{"n_layer": 10, "d_model": 64, "n_head": 2, "n_kv_head": 2, "head_dim": 32, "d_mlp": 192, "vocab_size": 1024, "activation": "swiglu", "norm": "rmsnorm", "norm_place": "pre", "norm_eps": 1e-05, "positions": "rope", "rope_base": 10000.0, "rope_fraction": 1.0, "qk_norm": false, "attn_scale": 0.177, "bias": "none", "tie_embeddings": false, "parallel_block": false, "init": "trunc", "init_std_qkv": 0.0625, "init_std_o": 0.0139, "init_std_up": 0.0625, "init_std_down": 0.0139, "optimizer": "muon_variant", "lr": 0.00638, "lr_mult_o": 3.0, "beta1": 0.95, "lr_head": 0.012, "grad_clip": 1.0, "warmup_steps": 200, "schedule": "cos", "final_lr_fraction": 0.1, "batch_tokens": 16384, "seq_len": 1024, "doc_mask": true, "train_tokens": 141100000, "steps": 8613, "dataset": "wikipedia_en"}
Each number is 128 + 24 x the weight over its row's rms, rounded and kept within 0 to 255. Layers, rows and columns count from 0. Numbers have three digits each. The size before them is the row's rms in percent of the matrix's.

# layer 2 MLP down (transposed), 192x64, rms 0.116, rows 62-133, columns 0-63
088:158109125076134156103187111082121148164085134129124153112152157089099156148138122113117102133123124130129147137098156152132133090158114134127108149114146116175125164114144088158118090136128127
118:115138161125137173074121147150144144103160081114128154111148160126150120095142123094114105124135151117120118120085135167115167152121124125151173103107171135112108149130128135114090109105072122
098:114141088114151158153128218133158152102123123113141140151151134157133169139117112168089102149163106091125123168144114120135133135126102137093162123094129103123127129159133110126128132152136159
100:130150160090144096146118116157099114149103096118133159152117113125115090112142136082102109143107125095142083148163103153095138198094130138146156155112151117113108126119127105117099117088131129
084:105165138132153108142120141127103113134135071114141100104131106164099115099136142124177088117106102161092118142130144119115094116126171111114119110134089167079143106111166151156156146139140151
096:170109158097104117204136109109131122138104135127100121129109158131067097123129088140149113119121130138075102142132134135139172146149125139100130174137137161136122134122142113115111138172120091
098:136144152112091118103147173095128109143136136150070092146145131122098146117130152066149118092156128124153124129127110147134126100121142125139199102122132130082133149159126135119112158136160098
097:132133091126090133131120122120125116111089123109111121142133118135112156146136118172121112128117137127110150107117090123119115087173122164061098182152093091068115127116111113108135157119117165
101:102101158125109120121112128095149145117143131129105128136114161123121136159119140088140150094125158164089129086150111116145117173155109137102206135135158064108125144103104128127128108104137114
101:147111139117066096148147170113137111163156097098140147133076101131139134119134132121092146101067119130135148109114133128129106129160100144109081157136139179146153135139146121135163108127141103
087:122126128088143123128160136154153174147145088121148192118140102118122125116131159143153123165145131091130137127139117054138146138138087136150123110121128119105153124123082146154177102123102107
110:142163081129111113134106128134161120121149124128090169139150089121133161116110151159113098086087060123146093115102110109123134128136158097088132134132158156141123117130076111152114142115123124
099:101187129124148127094106120127115115158111148157128125147150123123137143105148086093113080146134105120142141128119147141129095106166152124128135146136120125113086125153092102138132109221130110
096:130115142138118123118134127136163140099134126129087145122123122126145154146133146120152162064113122186147132106182105098130144109131147142140119142149183101126088113137143109150195125100153099
103:135125127102101107125165134093109082131138110154169133143136122098138083090115147142149087124123121093114134167125168114124109177145124134164104150098121137151083112105112157149121104079141126
086:171128141090136152133190166123144143085121124170101128085167136114128140152151109113089126122122147145139124155124147145092146115137108131081156149124149141147121110125187135111123114119082125
089:156083118093104115154093132169111138122159105100145106107160121111128133072136156149091122102143154132156121148075135115125144138100149131108098124136120095128156106129093087131124142170095124
099:131143113127111089135089155108091131127084184133128119113136133131112115117170125127124137136113119115082115097117124114103145170101151193129153122144107139152111144128119148112068138158177138
092:152136114155091114162128122153143126094137137105143116112150097097164095128135130137127117113121138134095103131135143163167114135131078157126164089150120131104171131134152126096120167152195092
110:148134129104113105114118169098132138085148131172140154158139136108163084160153176159142119140097114121147137130152140069122121160136169121129130085127151138135107148148084126095133146128159132
100:088107110184129108140091162154157138125119096137130117171126143130127121111133130097070124104124165084156125125127118139143148134086126111134176078105113103144169124148133123135093110130135104
087:119123167153147155109135138126102160134158113151134109181153129075108138109156145148150128127160119123150130165146118081155117118109147096166131123138096123110112151114114135133061092116168127
101:172150153130130095157144115078097125147125155107123131093128118137117120113145117112140095134096094144109115099166133132155142114121144113075157130159155162116170116160113079167102146136104106
099:118133089138126120148129160124128098121088092129096132109128069117117112114145104093169132103117141104108136148102162121119082128137130071125128103139162114168147153101100145144142152080139098
092:134128150062103151147115113131127104089133157149119080113107114134129121113119164128135159132132097156156119147150132076133177132123113139109178139170145139135157130147094132104143155116167159
090:128086149116175128151136132109133154112131146141164067160130138159082150121102173110153133165106156126121123129159132176125122136115103157136144151170146115121123090135119154119102108161126161
099:135183122155107135128166135127161093173128128116093153101135154141100174118103131129115148106141163145112130103150157120124165107090113162127098110135151113088073128131141141141105169144124127
093:128178118120137083143158063107161105142144140150087165057144144116105134127151135133146120107125099132128115097112086150145131107122138103142161100107092148155133134126121119114132163135132137
105:109142116155148164123129108160125084080145101137131098095144128125127120152135104120113146133172107124145134099145132155202122065111134172132140147110136154127125101097143165135109146139125107
104:110179119101158113096149093154091131140116109169130094136164130154114114127131141128104143131160147133102119133132139064102119119120096155107118093103104086138113125174100104113100109119098109
106:163140131121109139133138134117085115131143169148103100129134145159085124107152152144171127133103095163094137142133103114100140149090098166096105167165142137161148145097146156097140110098101137
104:096092120108117164135103135116099171149142086124129119167122119167151133144101096139130139145126141156145171080135095096162116139146109151133150100151103152081123104092122134142107120131083114
103:068151105148122129117136146150145143135090124120132160122132106139102095122147119113106150115133163127117102112088122122157101130097146153156115152097121156112120107135077107125164056141134174
104:142159114122124122145132096055112115116083088108134104125178149124123165126152110138129123141107118134121141103089098145096096146095126094130128123139057135134127116137138116150124129101139081
108:163128076139145160132100092109162094162079098119117118135105136128119147150116080148162133161108116120121127162122119137152147103114112121093102090163120114125100090116119074130139121147148115
091:111132089122121131088147147150100144141172096117111126181119116144104135106106156110130135129141142122164133091182124112132169092075153139159143108147153120163155101127168115132136142128163123
097:127124122129121129122131125148180135145118124114086134150138129130123154149091105118127093108078140179135139107116159117130170139135159116135112091143139106156141161167130171140108066096158089
089:106124099127098105099111142108121144098094136163116113148099129105103112139168151113104154147143165096101121172152159089169155132117149157142107130139075128137149140110142123148146138106083093
097:130126114138113104072138104123110098119144142115145135141153089126140137115101127130149083106121130138114103161145124090115069121098153131140097150088098129135160117110179114126085089149136170
092:149138138158129098091115119142128155099117096150140150132098114170135108145116129109144114144126144103077099138110152127147106111139177163106123120160092111104108109202131120149162106134167133
101:132136153106147176094096123129134160105125166127147158105067085107115129161100109109147143120128133120135108149126136130122113134122128116107193130092162141126094133130147124092098094075120121
110:116160154142118129134115130098179115142138136111111143105104156151125116129130150133143149095156181078137160105120136150098117137143121169124124106092144138114175158146124109138169182108163159
106:160113147105148137139105137150130097094124131129146123082123134146151158083105148143131124158094136131163149103151073115142170174065099136112113128112150160132106150122128140119168156130129147
105:094119144148135153092171167153154137115126124128133098199094141114150144124138101116137195162141097128125138137121135147126112143111112135134187114125127113120144144124105117132105129165090086
112:146113097172144188131092129120127117098121113144122136125173091101107147136140117139158139152113114120111118118137129150149111086120178103169105159129126111158093129120114125174159152127148175
092:100080132149118123087142130130140096146096142143140110106163108125170130143146093162130173110132151101125147124129112113048124148156131150114108092119133133124114106114113127076142126124168098
096:116163119136123095124203115162129152112140102167125133107119137166135144120108119142122084101125120086111141105158107104156107133120135107110111150093149111151123159104093099186110150141137124
099:171142167102139166132117132137128151178161169101141085161085092152139126153113128137126137151144145128113096100117110114134151134128149143140104149147073109154086165126113115158132124149113106
083:125165070115097138130126193121117152107115103114141115098124124169120143164110126107104126106160114136149156134099156149131152106152134174122132133129078132137106105140154155092159163104109133
086:130134164136088139117131107156087134129125129121089085119134134158140142123147107085176137132107134157114158105132125163132152099128089101114129098120141145183116110118094109083126145100073127
073:150125098116159122142104114140108103182120151127107106133150137133076094151143143152145157148133171091173130109137092154099131116113147093127089167118116113098109136173110105151142118120157123
095:124095129141133147138157132108119095142128124097140110100161145116076144155106095179122158094146099144104107095129148137111146179151152110111158126115124115114124149147140082155126102144155183
100:064154114103163111127125148115095108104179133116112160109098121086143108130157123152122122158112104170138178130143110131089157131117141139119135139133115094112161107107127150132130100084091127
096:180136127166091119139120082079145113202127146137117124136105143162093094136139139139127135069143148138144156123120128146127124152139138167162105108136134100114125102142138164130164149132119132
089:120117122097130140129080129173087133113142118140163141122158155134149104140124102078114125151166147138178108096141127104156150116105144143151099158108114091130090098162148162122134115158143160
105:103173129094153113082094138076179139162082157127121127094140158190135124103097131143118134120143148133162138145132106113146106154128108131112135107104132107130135147109144102151145133135104166
106:166130118130125136147102134106136125149077165122122090092094085131076137094148089106134139109124143132155121106078122124126107136124155113129153148157126140135112060148099171127120128103121145
092:114146133165100123136153134124140102081140084126141143144126113131113121148177112093119130111131087116101109158169161168129103094107136129126096179123147162120168113141115108174164118126149118
129:120129125132079094092164109109137056152135134129096119104132087142115094164132119133109130096127140143122134107103155162137132138146113104128096123113169118118141146112141196127119090107156143
100:146112111116125127149179111157148066125151114150139163141153131096151145123152144117131156146109087127178118132131123073111128126170170107112099133113138160135111136142127120157139156071130125
094:101133127130124158111140124128164148146121115147130080100214112150144138152112135132095106151144160151104130135148088125125152173133123131090084108146078106121111117098112134128130107149138101
101:147120125103151164132089086114169145156150072133138128102117137152108143142122102127098172104152106156160117138128097137148110101111125140126111076091103115119100101128135151132107144150074141
096:125108134178115143089151116139137123133137154097132145115103134135154157131107116140110138096145119143134080095091133126150133176092087189100125160135118138099147116127130131156113155066149138
075:150160152102131147112126099116132151112101094145113125120138093092139069150104149147124123122168063141122126150150130167170097172124123097172154114116103135098109151099112143129128118122130128
105:162154170126176113106139092133127097141095116148122146154102092133132086123141121145129121153130096153164137173147104134186131166143147106136144085165116124115110140129134093114152164139128111
101:106145173128115146161123176139107145106167113117129125159125093087127088130101153141110140124140061147113111143115131121141129134155103142118125129102144139151147076127095137102061121120113107
096:125150135177159167122092142151109150110110099138118151087134153155138145142154110122141142169122140160152129137130135130145139128138073153099166119163063135120089123092086144108126125112120132
095:121148101116148101106102098111118160137134116110135105085100118141133129130123077159133125143134128134073095125138083128099111154137082136113123143113145121106144108108162138194179138109093122
106:120090174133120105135141170137138148162107151096186123160130148119107130176100083156106115105098127161090166107128119121134113150127100124110139105136141098119110161137134103124136163157101138
106:147158123122117128138119108133142168129129104171118162111162083154111097083166144114100115138099155147123125141111123142123153144137140095129136080127165114096117189166125117128117167161135101
104:147145116118201101110130115153148106097108120108114117131155167102119130143142152142158149114148120085117139069143101158113133105109134143097115124140166136125121130177144116192147132127137105
101:170113123136141129149102171126144134166103145163143131122095094146144079123100151112118156109073143135085124166136065112109137136137124120097132109100175138120112109139147114133157126145144153
# layer 2 MLP gate, 192x64, rms 0.235, rows 63-133, columns 0-63
090:153101108105105157135083092145139098162141118074126134117151094126139146122083103139140109165137132165151125119137126095134156127151115146138158141147074125126130076091123103162151113105114146
089:141123113100092143123123146089145125137115136126146157129105143136169129173203100128150140136172120114179132152151094103153120139099144124133130159136097158137122162132133128084139111089160120
102:152103140149162102124132119128112096100140121149156133110122144152077115108099118139134148103161094124104137175131095107123124117142147145095199145163139083121135127144113108105091150110085132
093:126081112114165091155160140128130149160139196145144137123120140107140141091151085160122161169129127147164131119118103113101161122134119140141171150117167143123128140131116121178115163125106137
094:130112158092132124052128099114138105108121111135123118146149120139145126073159127138114198128097151152120149146179093109131126113132146156120123144124127168108168151128107089128110138114129136
094:119112143174107098164158158123133098155139110137147110100118120140138115146119143089131122090115177125144121135098113171145186092154170082104143117122121150139115139147109142119149082114109106
094:129150090104143141100138166135173109096098152155106147115081127153135116102102120098129114145126123180097118144162132131143115165097112106135122116129090121130131167108118158128112165113098073
111:145134096129101141094135145139093105148106132153145116119126105139144129082147094130084105141140079181134111102127103155134136118105113121109068093143086194128135142123126116142143107142110117
100:157093130139131134122127154113164119127094147133136110175120138104156120114144098115124169129077133111135082125194128176158124106132147119125169164167104112136120124093144136124137114166157143
097:141127114140105115132134139099102170141111114134149151136153131148116137141099144147147151091166135142157111174115174081136097144166135143116102120100163160121104130124132160132206121145158130
092:172145121111181147162093172158106107119107128110106110142090099162152142091154109108131149106122168145100166144138108090131138131088118136127111148125085095103142110102156116125126123116145132
100:173125154097154104170145109089119130132108107140104145140172149123099080161127194130118140116092132146114124152143155143170135132115145137102115105093141140100125153094113166147150142118114133
106:131119140132105088132178106133111173118143111180142179159114139135117151145158113134161156086129154104141128144148116105158155161125155153095128146146162132124109141119159151147162146088156123
100:136116132163080119102143093158127051129132128098120102145084150125111102110160104143097129138119161104120107108144153134131127171131087122110162100152128115135137144095141112155093158114115109
104:118152121124129113102113127141141132128131133109124109112090119163105144140152169130112150077162173160146141112157115113122150190126109160122113119176094119137136190155164146165152136129117132
093:117144131146159137107102122153121097173100139123123141147126146114116122116131153175196114086141147129108144192138129139149136165171155161131130161106130102084159124112132135106159120139135107
107:150101112143080167127137171099135177153116126100151157142146133103119143170098134123180140135132086117120127137124131161118127116128135045115153111117110124129127106133103114147130100125168139
101:145140142114099115135114147160089159151079123089128125134112125128147105137137141146153119091168156149135139153153112183122124113153117166108143155129088121146136100173169144167133166142158117
121:168141144139093143140159093114137144081104063112156139113108103117108121130150128148120134099146109098158188166152127114130153145084142121117143094137132144165110131147130134128146116165112161
089:126115155132111127127100077173112140140148130093099180120129112123093104156099171173133171124130149111130137117136113088113117131145112137131152155145118181148189109106142133128142121161137131
097:158165120145105138123138109122152126099094137119093097118129097082167121126110115133136126174095107146129125111163134121118122109110132093155128102100074158103102167140116125097063140134111145
095:080145097104110145108095117123142089142154123116118085150134111154109131122119136136136159134083103154110110141153087146081148135105152122172156085167127140088126102101134080124129114127138116
107:108120169071079129141111148134141126107085191139100153090122151137125147144096141140114104100141114158113125067122093123134131127121104129133136143095121164137160140116142135115105163142100111
106:100112116154107090135163151094107128086127092124104150099121081111145124140153132089088079116093153112120146157141121140128122137102081110117094139126127129099121159134137124157108157088127091
099:129120148151094122121130109118103139115155165153135170112120143144146143140145103112089105105181109117102125150165112090141109148146083072091095128121141135097171145126131116111175139143134106
095:167101079145132160161132131138128131099130107134131139141101106144133125120115074118169138097105127145137142082172127113173154110142097160103155128147139130097088104135173136112094140160132115
097:124130120104135047125133128135169146101148122186117133092133146135103109146152130158128153160114138155123120135101105112131118142095105103163146131138143151114096156136105149129140202114139126
093:187105113120136121139147113096147142158130102172156111120164116139130094137139141094137181118165094084116147120103124140097115120130180167130106123157157140139105141091144104105128129158118117
103:162109110125128147147125145108183147123107160146141114147138098108166165143102132147122148156109107125161126100164139169120140065118163105151130145150124157105149140108148149158161166157137135
097:134133114120127095107145088091143120136108086103095155102136121177115111169148145129115140100161175110126131126107169156144125107139131130139137111100120136183109107175131093172121124136125090
098:127115138138181129108138081155168151168086125130134117111096098110124117124125142162087151073115103079151148105143152151142113091095128091138143141119124143161110129139125162152126128112099113
097:082172113113128104102122140134133119146134152095141112149160145145114128182139116127104138110097138137100115138094123112114115116149156108143128129150130148128174126115122105143204086188158132
112:118148155119108100090120136090119132195094100139121108117160104097109189117115108154141132132136105158116177112106113110119131123130158150148162134158108119122131100098124091129118110083146126
092:125111173129105133155143116123124102093154140107148130082089056117165131134138135119125142163155107114106092111121126159103082106146137123161115109141107109159155121116103131123091080145136134
105:123147139138177147171091102130124127123106152102071131120142111136145139149164129113142128109101078093128155166145136153122114141121141124126130139113106132128165108137103166178177131121101080
100:084121158134088106136142088133133135126126144172124121157096146163110134111113092151113129100162176146113157134142118142115103128116170096095126127120116137182146126169149144139145097099163096
095:123122141144109097131127139165152128122119153184139173091068162122118126107149120109150142108136145115138131179098143138141117127128098128140151092157120133109136140082175069137126132135129095
102:119104189111116071144100134100100141129133099111120151097105115114128111166120164123174128169109117122160097155132115124109124173126121127108121139153151096107134156148121168150126098103163107
116:108121118165113109118136112133136112105171119152131119165116167182121068161116163101136137123125103127112118088117124145188109092154130101113115143133129106135146130113157104144132178169124124
108:133127200134126099120128109093114114116130143168148135100119124125066128141130157104156141117149121105163124146118111131105129114118122106141097078087126110147160138124144166183124138135179120
095:107126111133130085130144125115107130099098139116126087114157140121184145123134093092130057134065095146139119129135127135159135104140105133099091114134124086164113142108129152155127117119109096
109:074135113148127118154156107092127169143155140141154197117175106110108120108132147153133087137154124137101142130126140115135135107148128150096090095151119122147150130091126145089147130173150143
103:126143104111119075103144098138098131152183117100092148126096135129113128169095161147196110170144136119144156106112122086116175128100127119141106113159128114116118165144118122123129114138136121
113:167079130128090144120131101117125104105107096150129135130141079037119141140109094126153137124148107116134145113115092105144113124127149153156118126125135107174113129103098119117128153154136172
111:133104162141124163143139132189180133100145114129101115107096120149123105110092141098147102156103145162150185116167132093126108114146116105138118120101110105111119147124167124124133146115087161
110:148120113127125121159121100122107133095137085081102121094068132140104119161151169130138139131161164121126148141111121109137135137126123117085139110162101185162096154130118125125133090110108083
100:111177106106143140164133118124142136126152098084151102125092130132147092121140130097134144143089119142147131084130111143120176117165145137154144152181119129122114115171109103121115122068090129
104:124069142179152139135146133125135098155141144093158141131133146094160132115136117139123178138115106138124096146156151069130129119161178123153144096142148154114141115146140110160126130162173125
081:163138103145144159134106156083148105073134150124154165089115129129158146078097154161119146112131110127131110103114103098143128120115139152084135121126088093105142180147108134117109126151145115
095:137120155152136122131200147113097099123142107086110159118119120135126109144081136117132116174144128107095111139133145141118119090178099099151142107138104095140153141120163134122118078135094156
093:174147112129148106141095118116135105144080129093126122133125069103123152112104138091142107159147144101153154164160130119151094093097106122143107116140162151110168134129112182113117147147114114
098:132133147078118112183120124126144127114147140119135160109093119108161143121129113140157095148156100174120152106119120153129169099103142124139130125117079092139122115161147131139116085136057148
089:141125120107143160127104124101115100143095090101093128157142129079114168170110117110149120124179077136113135138134156082143140147136148109151096140114128121155179122136162121139122122100153094
095:152149086141127118125136124116113114126103125153164145152171158078097110150095154097164142104142138133111108149126107125171134099151175115121085133113123139145123088104150150160169117097122156
117:136126138184089121148113124117117093123117154141136179116112143100087148147153114120163149088118130117133149083115122114135143138133153111103125146105140107177135113128087188083115113100144117
101:140140098123113192116140144091147108154124117140149173192139117104156133114126119135138149089103103118096150124162140119158151117142146112103146116109131122123133158107110115135171130132171068
094:130113134124130148140170106125115099170133178166125133110150141123147144127143107127121091159133069124120116161108124130155173151151118141134158093105107133106125100151145100109127168134165069
105:105171150122112082122120119087143097140158140103168115124155160137107107146134173144138145162143171145132151108129108134125117146137125148139103116145102123179122155134132128129106201113152092
102:143149142132081145143147138167231132128115138122145151164116134117165140156099137135127152090124120136115111121109128141100094119136148107106095126129136139164140123114136153151165113099107096
095:141101109122117102125181099118137133125119168152137155143091150120172073122089134113134097145120163131132155145168147071170098123101137141109135140097142116124117136148127150138140080130131158
108:139090102121098101116161124165141117124113091133127135116161141137103118104093120130169108122160096164092147108121162136095124152179106134155161122093134075104108160116167137114139137133141149
090:163142094149112107128135090136136122062155149141118128114094118121164163090125121121083161124107131080137124146102138096142138099102157137114109159136122140135169092114133128122094144152090156
098:119123126163133130151074136143120103149164143124143142136118144158085111130138155099149150133145139100130101128115145083098140123140149152067108163082155122196116113130159135121150110149145114
081:132120110183097130123105128113118118092149181092129117093143155098138098113153136131145125119147117139104134161107102079107096103079142149121115137115152100147167101125124103086119115094152146
090:110119160139116123151161138106125153143127109104119138126120055142115084150132141137152136142131078117113119163134135147136112121150109103103128123114173133184165127098104155127067112120104098
102:174138129112105167133135128104111127126124182163138151183134113098141127132091095096126168132125129077118130106132151116124171177140155137130123158148143134130105110166142091118151157139137158
101:135148155129124116095177129113115188154124150123105144144182128088086108126132152147124129130122145075119160161100136087120155154172157134154113167124176128140117132118131121120125128153142135
101:114118167137121131158111164114135172148071134136166107137132132160176162090109094162139117142098131171101118121160150117098150110105099096117140123121116121117147152173132113141130143138094151
110:130167167138132066105143122127136110142109131171137138125132149145142100127146108157154139127188155158121147135117078132117103176161117146143112131121124104176121140123160146108180116112142113
115:091144152114120112140117131107104165146132111112154130115152152140104140124176113185152125117162122163179148147142122100122163162172175132129109110162142115166122158148111135157127128087137120
099:152125127148124130136117152126179100174083133137185130150116124112161084127103113141103154147117119140128170130103114141115145121158179094089131099089119103101131144121156118148138110173128141
# layer 2 MLP up, 192x64, rms 0.23, rows 63-133, columns 0-63
098:153098110131110153138050104108162127141145138107140121124191110128122110129098103127137128135134110174136109110161113103147128135176100104122144149145087114120126111099113099128126098085122156
092:108132108123101113132140149092155146117121120094168115109160102152142113154166116146122148135143119090078170153178103130095126162105112100126147173136100138124120157168105122117123085142144106
096:128125157152100131172159120107107123132143170153112123109107080104098186174128150125099111166127125134107104139133134124150126122139096127167107126177079138109149092118126113143111118096104147
089:116144193151122144088157114143113111119136130102131136158120129136111124145092131126149074145105145131120137126149156165120083136108157114199119129150102108144097139142127123091169102092136119
093:115146100108118117167115172128118182147129115153140129126116122137135108185075142145146083109186107139127135106121149165099149096130136099120110109131113124151074129124122137161132133146102158
096:123139126131184175155092116122133166074109092102102143131076133117166120125147121180115135169108105136148138103146163118112118106102110130126092134146115114147121102116124094159112149136146142
091:139142145141090142122079121154145145123133105116138142143142083125090160166151151132103132090116111099148135120110142089082107120167120118114146152114167144076121107118132105157125104149120185
100:168097096116148161145149140158169113126155082100139100127147098099141096136126127129137160133076112101153127182134170128128102145092133109114106145122105134140121131132125178156120162103121127
107:104190117092155125120104099122094142154144112170155122125161117124140149136151153084141106093133126152101173104098121075125130150123114156109099082146159131127112132143111101138135148107103132
094:135143139134131117077069132104144153126094101100114138061119114123149120133135122131121098132139105145161139170128144125121110129126119149084125146150116089168087138124095153091117153102170113
090:092116093135126145146126135164110131131153100127113114123162125154135161121083104134152116074092061127130100145109113123150173131146157109139160123135138136097119147182108124157093140153141115
100:140108116122126126183127164122109176141146129134144138101149107086131099136097146123110146096145103107133132101116140130145184132129125108158095115148130131098206123157101099131142110097158147
108:132142125123153145132089134135162116120077157103134090120109098102161089147136131159124130151142127133154148113082111145115109072130124096095134121146115105173161150128127128094067101118118124
101:098131166147116159131128114143159193172113123122123127125110119115133134174099147115144149138088113140133136130123103082164134127158131123119146125133158071100156150148161136145105133144190131
109:120113112162119101110103138119141138098131164133131169110071108135130148143119129141137173122169138122142099100155124146118107141103132127067092119094130168107111172119097148102133175127133102
095:121184122146144141113117119121138116185120126144115154135124154106123132124098094148175091119118139119103143147124149113147121167182148180119114144081111111098179145111132146103128153155123111
103:128100153109141100130121154104112082110158097136128121114143104092106114171104151109140131193149113123117126168086123131099098112147185120150132119147145105100145108165133107110142154116134160
107:095161137126167142109140152138125111158141135133123136131093154125139128170101139100080123083096115136111163173140110086104088132151137119129071173141099104128137118148129126136121089136149100
111:116119113147153147147156100164131064121117111082136121114093140125149143134095135125156135112128135102129105149139120091122112152147137091148129139113123139144104104084122166153163125171069086
107:096115154113128133129103142154152155124199093114106144113138116137087120127093139142118151111131148160154091110116129130111122117150100142125172147161126193130148136128139104129111179138167156
096:166127117155118158143150102097151144122102118106088074136129127068199105102099132150144126135107108135133127151145094110113134113104156098156128120108120126121099127156141129102079144131111147
095:132105146125150109131148120108115128112137169147105145131122136124121162142145100105102097108135115115090158134103174113186094146147081119081126128073088135108137117134160126121166147166138104
111:107102101177176114138146130111174091155119143117138103165097155115154116113129160093125125148095174118126098140117167112165097153152124136103115103100120120134122116118148166101107150130143095
091:111129154143144128126153116148163127105172104133151134168156118104113081118134146100164079115133139155165087154155114096086151123142142074124104109114171154121092144146118135146116134125129111
107:109154165146169122095119108171093135133108162130166114141093138176151109139157083122108138135079104107119135135114146139093128111144128130163122123145182137144131094147115112131154126153160097
108:087119147124101103075137112135111162126113152122151118122120111077144145147145142153076082118151092101120130141079110144109117143165123138137109157124100133143187137122097117152127137153160130
091:139118099146086179119071120118098104116138128115140142144129126149162113131108133119147090116165150139125152112178123165152115131135163150082130124100127143152174162120119108105121087116105162
091:201127104123127109122156132131153150166135100155149094133114134143106134127136129092095161109139133107102101127112125133079113133099176168136100125165139125093113161106140109101113101161150109
106:160096154108119125146136129111155147084151193131128113096149108151159147144152143131107144161131106100137155123138133171103162100144131102173109172103120159120132127112164112111136155146161145
096:111143137178151105156135147149114173101126143151147120129132094098179141107097132142120109110119144142113126073136087111132152139125116134091091115172069123130129165105156135109116132121143163
097:141164125171184111108152091137176134131133129134114127109127175122116111134128129134074116145114123069113130143126140163093121119124130108127132170117123118159108124166151139175146163088119110
109:090145115111135085138161130121148119160163142131137104140129174100135145127130122090076101156066121126111112151120135119108126135125125107164114118168140150144141135092090088116140103175139097
114:107127079158138126127124094124103137119150151121105123149118147162151081096102154129145120160136105139088130185179126120154169137122133114106141071143135139126118135164105105105116144160094119
084:124146100149137128117133123155131115152122104152136143129117149086122152187115108117084123103141139140163107108148149152140133127131075146093112165169148152115131165156147089141184162101140121
101:137145169149132192082115131129132112116105125101122143145112101158171159072116114130141151107128133147150120087113128104164123144126155124089136138096126120115082163163112162143133143139160115
111:134141123135119162119106126062142120142091103168153151169104126107130129129122164119154149132153144117156108128119135127183066106103101132111105167114099142114103150138155139107128175108128138
098:133111140095108090147129134154110154143150180128136165088135169132136159114116102148140149135128099097165140083126115133109147118119133118155119066123118134135141091103146068145107111157113107
095:140098149111108135147120121078130119114110081113136154118118127116096076200125179130143136126132125099147128139093145144136108172165131122107089099128145091176118154117129144123133115110117131
110:110162141127102107162117156103110155123135147152134138101151130120093159120140134105097143138132128093149102166194153119109146127124111090137074142103134171132141152120071137095107115148117141
099:133121141099141145112142138107152160128074152147178125129132069093113153115135123109123144135144106073144159130117091153100124087124093118141104148122162150122134137155147143153147162166122161
105:135128136146157113138127139144099183184138119141137151162146129121056124115134152146117170112094156153145134134094127135097154131122138126131144146166154167112083130147118103122097165159134130
116:125171139141138132115144100135098158112126172155158115116111128136117142059157125182092122109133172126127105141164117125096167097112184113131141125112124126124109111107109108136148130150140084
099:161122080087160117107136060155118131089165156149126115119090106136156106123119145107131137192110123112151149101119157105122159147105148147142116105121121102095097133128123118127135125146156153
112:113172117189151107132143117124155068093133175124111087128102145144139111116114118139084126163146149117127094151136157117136101128116156154134151147116148105145132133149169118141091107099130159
111:170156148128132126116166152101111151137133132132159136173132109129123124120134178099116093106139122113156115149150130106201158155098107076178116137156137122119114130154167110112128129104127139
103:088107127132143142151145108095084118142105134082121100140134137116112147107127095149102119178101048135116114111149113131155146147124155132155148124109149092065138115137116102126134118141151109
100:181122101094133119122116126094113140115151075085129132106106130132164127125124132117137156114168077115091150138129095112129109138176156143111141085122169122132180108113100117119133124148095133
093:128077125105131099129134136111090135138130096098156121118152108118154139146135101146101161143088082162099113178110163123134102133105123136151148121145128153119181113153132060154116119130134137
085:116115123149134117128123129134113132139141109113123104158114147142131140126138205095189120105081146106150144126116143166133155107130105104156172119100194153116137139139118104152134172123155122
086:101135130126132113119124122170161102131141175158126102133076156131139111145147079141173138145183131164169146097128123118166109118107121168107159127157097125121100128151104101135115155107129126
093:102122164162114144161134148157108155119151096124154119115137151131125104129144135158139156089088099144143126113103142176064156137143151162135132117136119086145084133178120112142121137124106163
104:185157142099136120104103135097107161088102114120127144109117134087152162138108140142119132129148124075118119180124135081129119137122127124164102115088106144151113167160097095117149145125146110
088:108126147168091058122146163153124125146138147130093089106132140145126161106151087147108119123121176094168122142133136143132138125119132158155147134106152142083115109165103155125151146148135160
090:124143117114126128136107123123132126130137155153171142147153163091069124158123148132156129143131105098085138161093124113132125125163149118155078135122118161171166078091134154122127119101093104
109:109163142116147118145116123111135118104171152150121098116108079179133110121149115135122112111154158183119134126133093148137174120124106135171082141143131149164087150150086156124129148104115113
092:107094109100138110140122152112095159124180104122119096062163124186134159152119111115129114160130149177110138127104166112145111144107137123137131151155128139140126119158140136117083134114131168
093:117105138124128126140105120125123167138127136112137119073157155173123103113113110202165129110159156128140102082126103124121160137117115163120142102152126112134080133136102161097151112117087147
101:114073126147144136160126137113146154153089079106090116112072112108116158169123129074134088120126111136149157165145125123125140132120117107089109091104148115107106108128103134141128106120128164
107:137148118122138158124143128055092120143113139163130119125151115095126133180161107089131100141159141101081128155114095105136104150113134123138109103152132110106167119142119132095093143127181142
086:151143111136108129171162162114182166119120101130169150153124158116107084140122168134142151129104127116145157136111168103113131150088111096088083131096142120131105140121117143111159107131094128
101:131119128101103089142155174125131129096119094119095132117152143148088124144105144095170116126142105141094145149113151156081133142165099136134149162117124082096122181110107097105134141099122141
092:119114136100097199146124113136097076153133127148116109118134163126155114125111114142131174131152106116161112145125102101096118120129113147084163119146140124182165149101134108141092146099134106
094:160117147123127114124111103189126163151153117150134118133119056114107156154112101109150143113101156135112124066119126124158120123150085161148104134163120134155121159140094114098127134146119152
086:122149116100161115096123119128150131117105120189135122171097094160107163094121112125093108114087124144139177138188099126155137168107116154133137129160135123099117140171134129114142153138116120
091:102124135139125100137101132126164108127139131132136134066131123122126104180150140126119114186151133142143115142136160119124133123174107105106065110153110128157162137090105127137068122122126088
100:116101181118075101159065141112131124141173101101141085113151136153136117099117125140113109184100144127124132161121112137122135108088103146121133141150111141137172096132091132138114118145138132
102:135133117172152176192095117116135078127143101150126139135088135093163140113131147111162108142141148152153113119102152142133101100111149144146147129083119140161137132104157085153152130112107128
109:135135105116140137075117089112122113088149098155103125098109153118102124070134138088132159115150115092160121103104090127125139114118125150124108138101164125136177125083124161107172113130146130
096:098110124144086162121149137158146144120141157089141104156103148115150169176093137090107136076139095115110115107161152137102100094136145139111167157137130115170128135118130132144111153098106129
109:150139124176122115146095144104147106125127161144103125092118115147102125126095117132115125147117159114101153119140139135094129077089117110093107119110116127118148087136118193079121123158072113
118:112145133103137145074144081107097132079112152126096125154127160103110161133116117154144105127132114127122093130115152104149072163132159136147126116122118155179134086113122096108139112089106112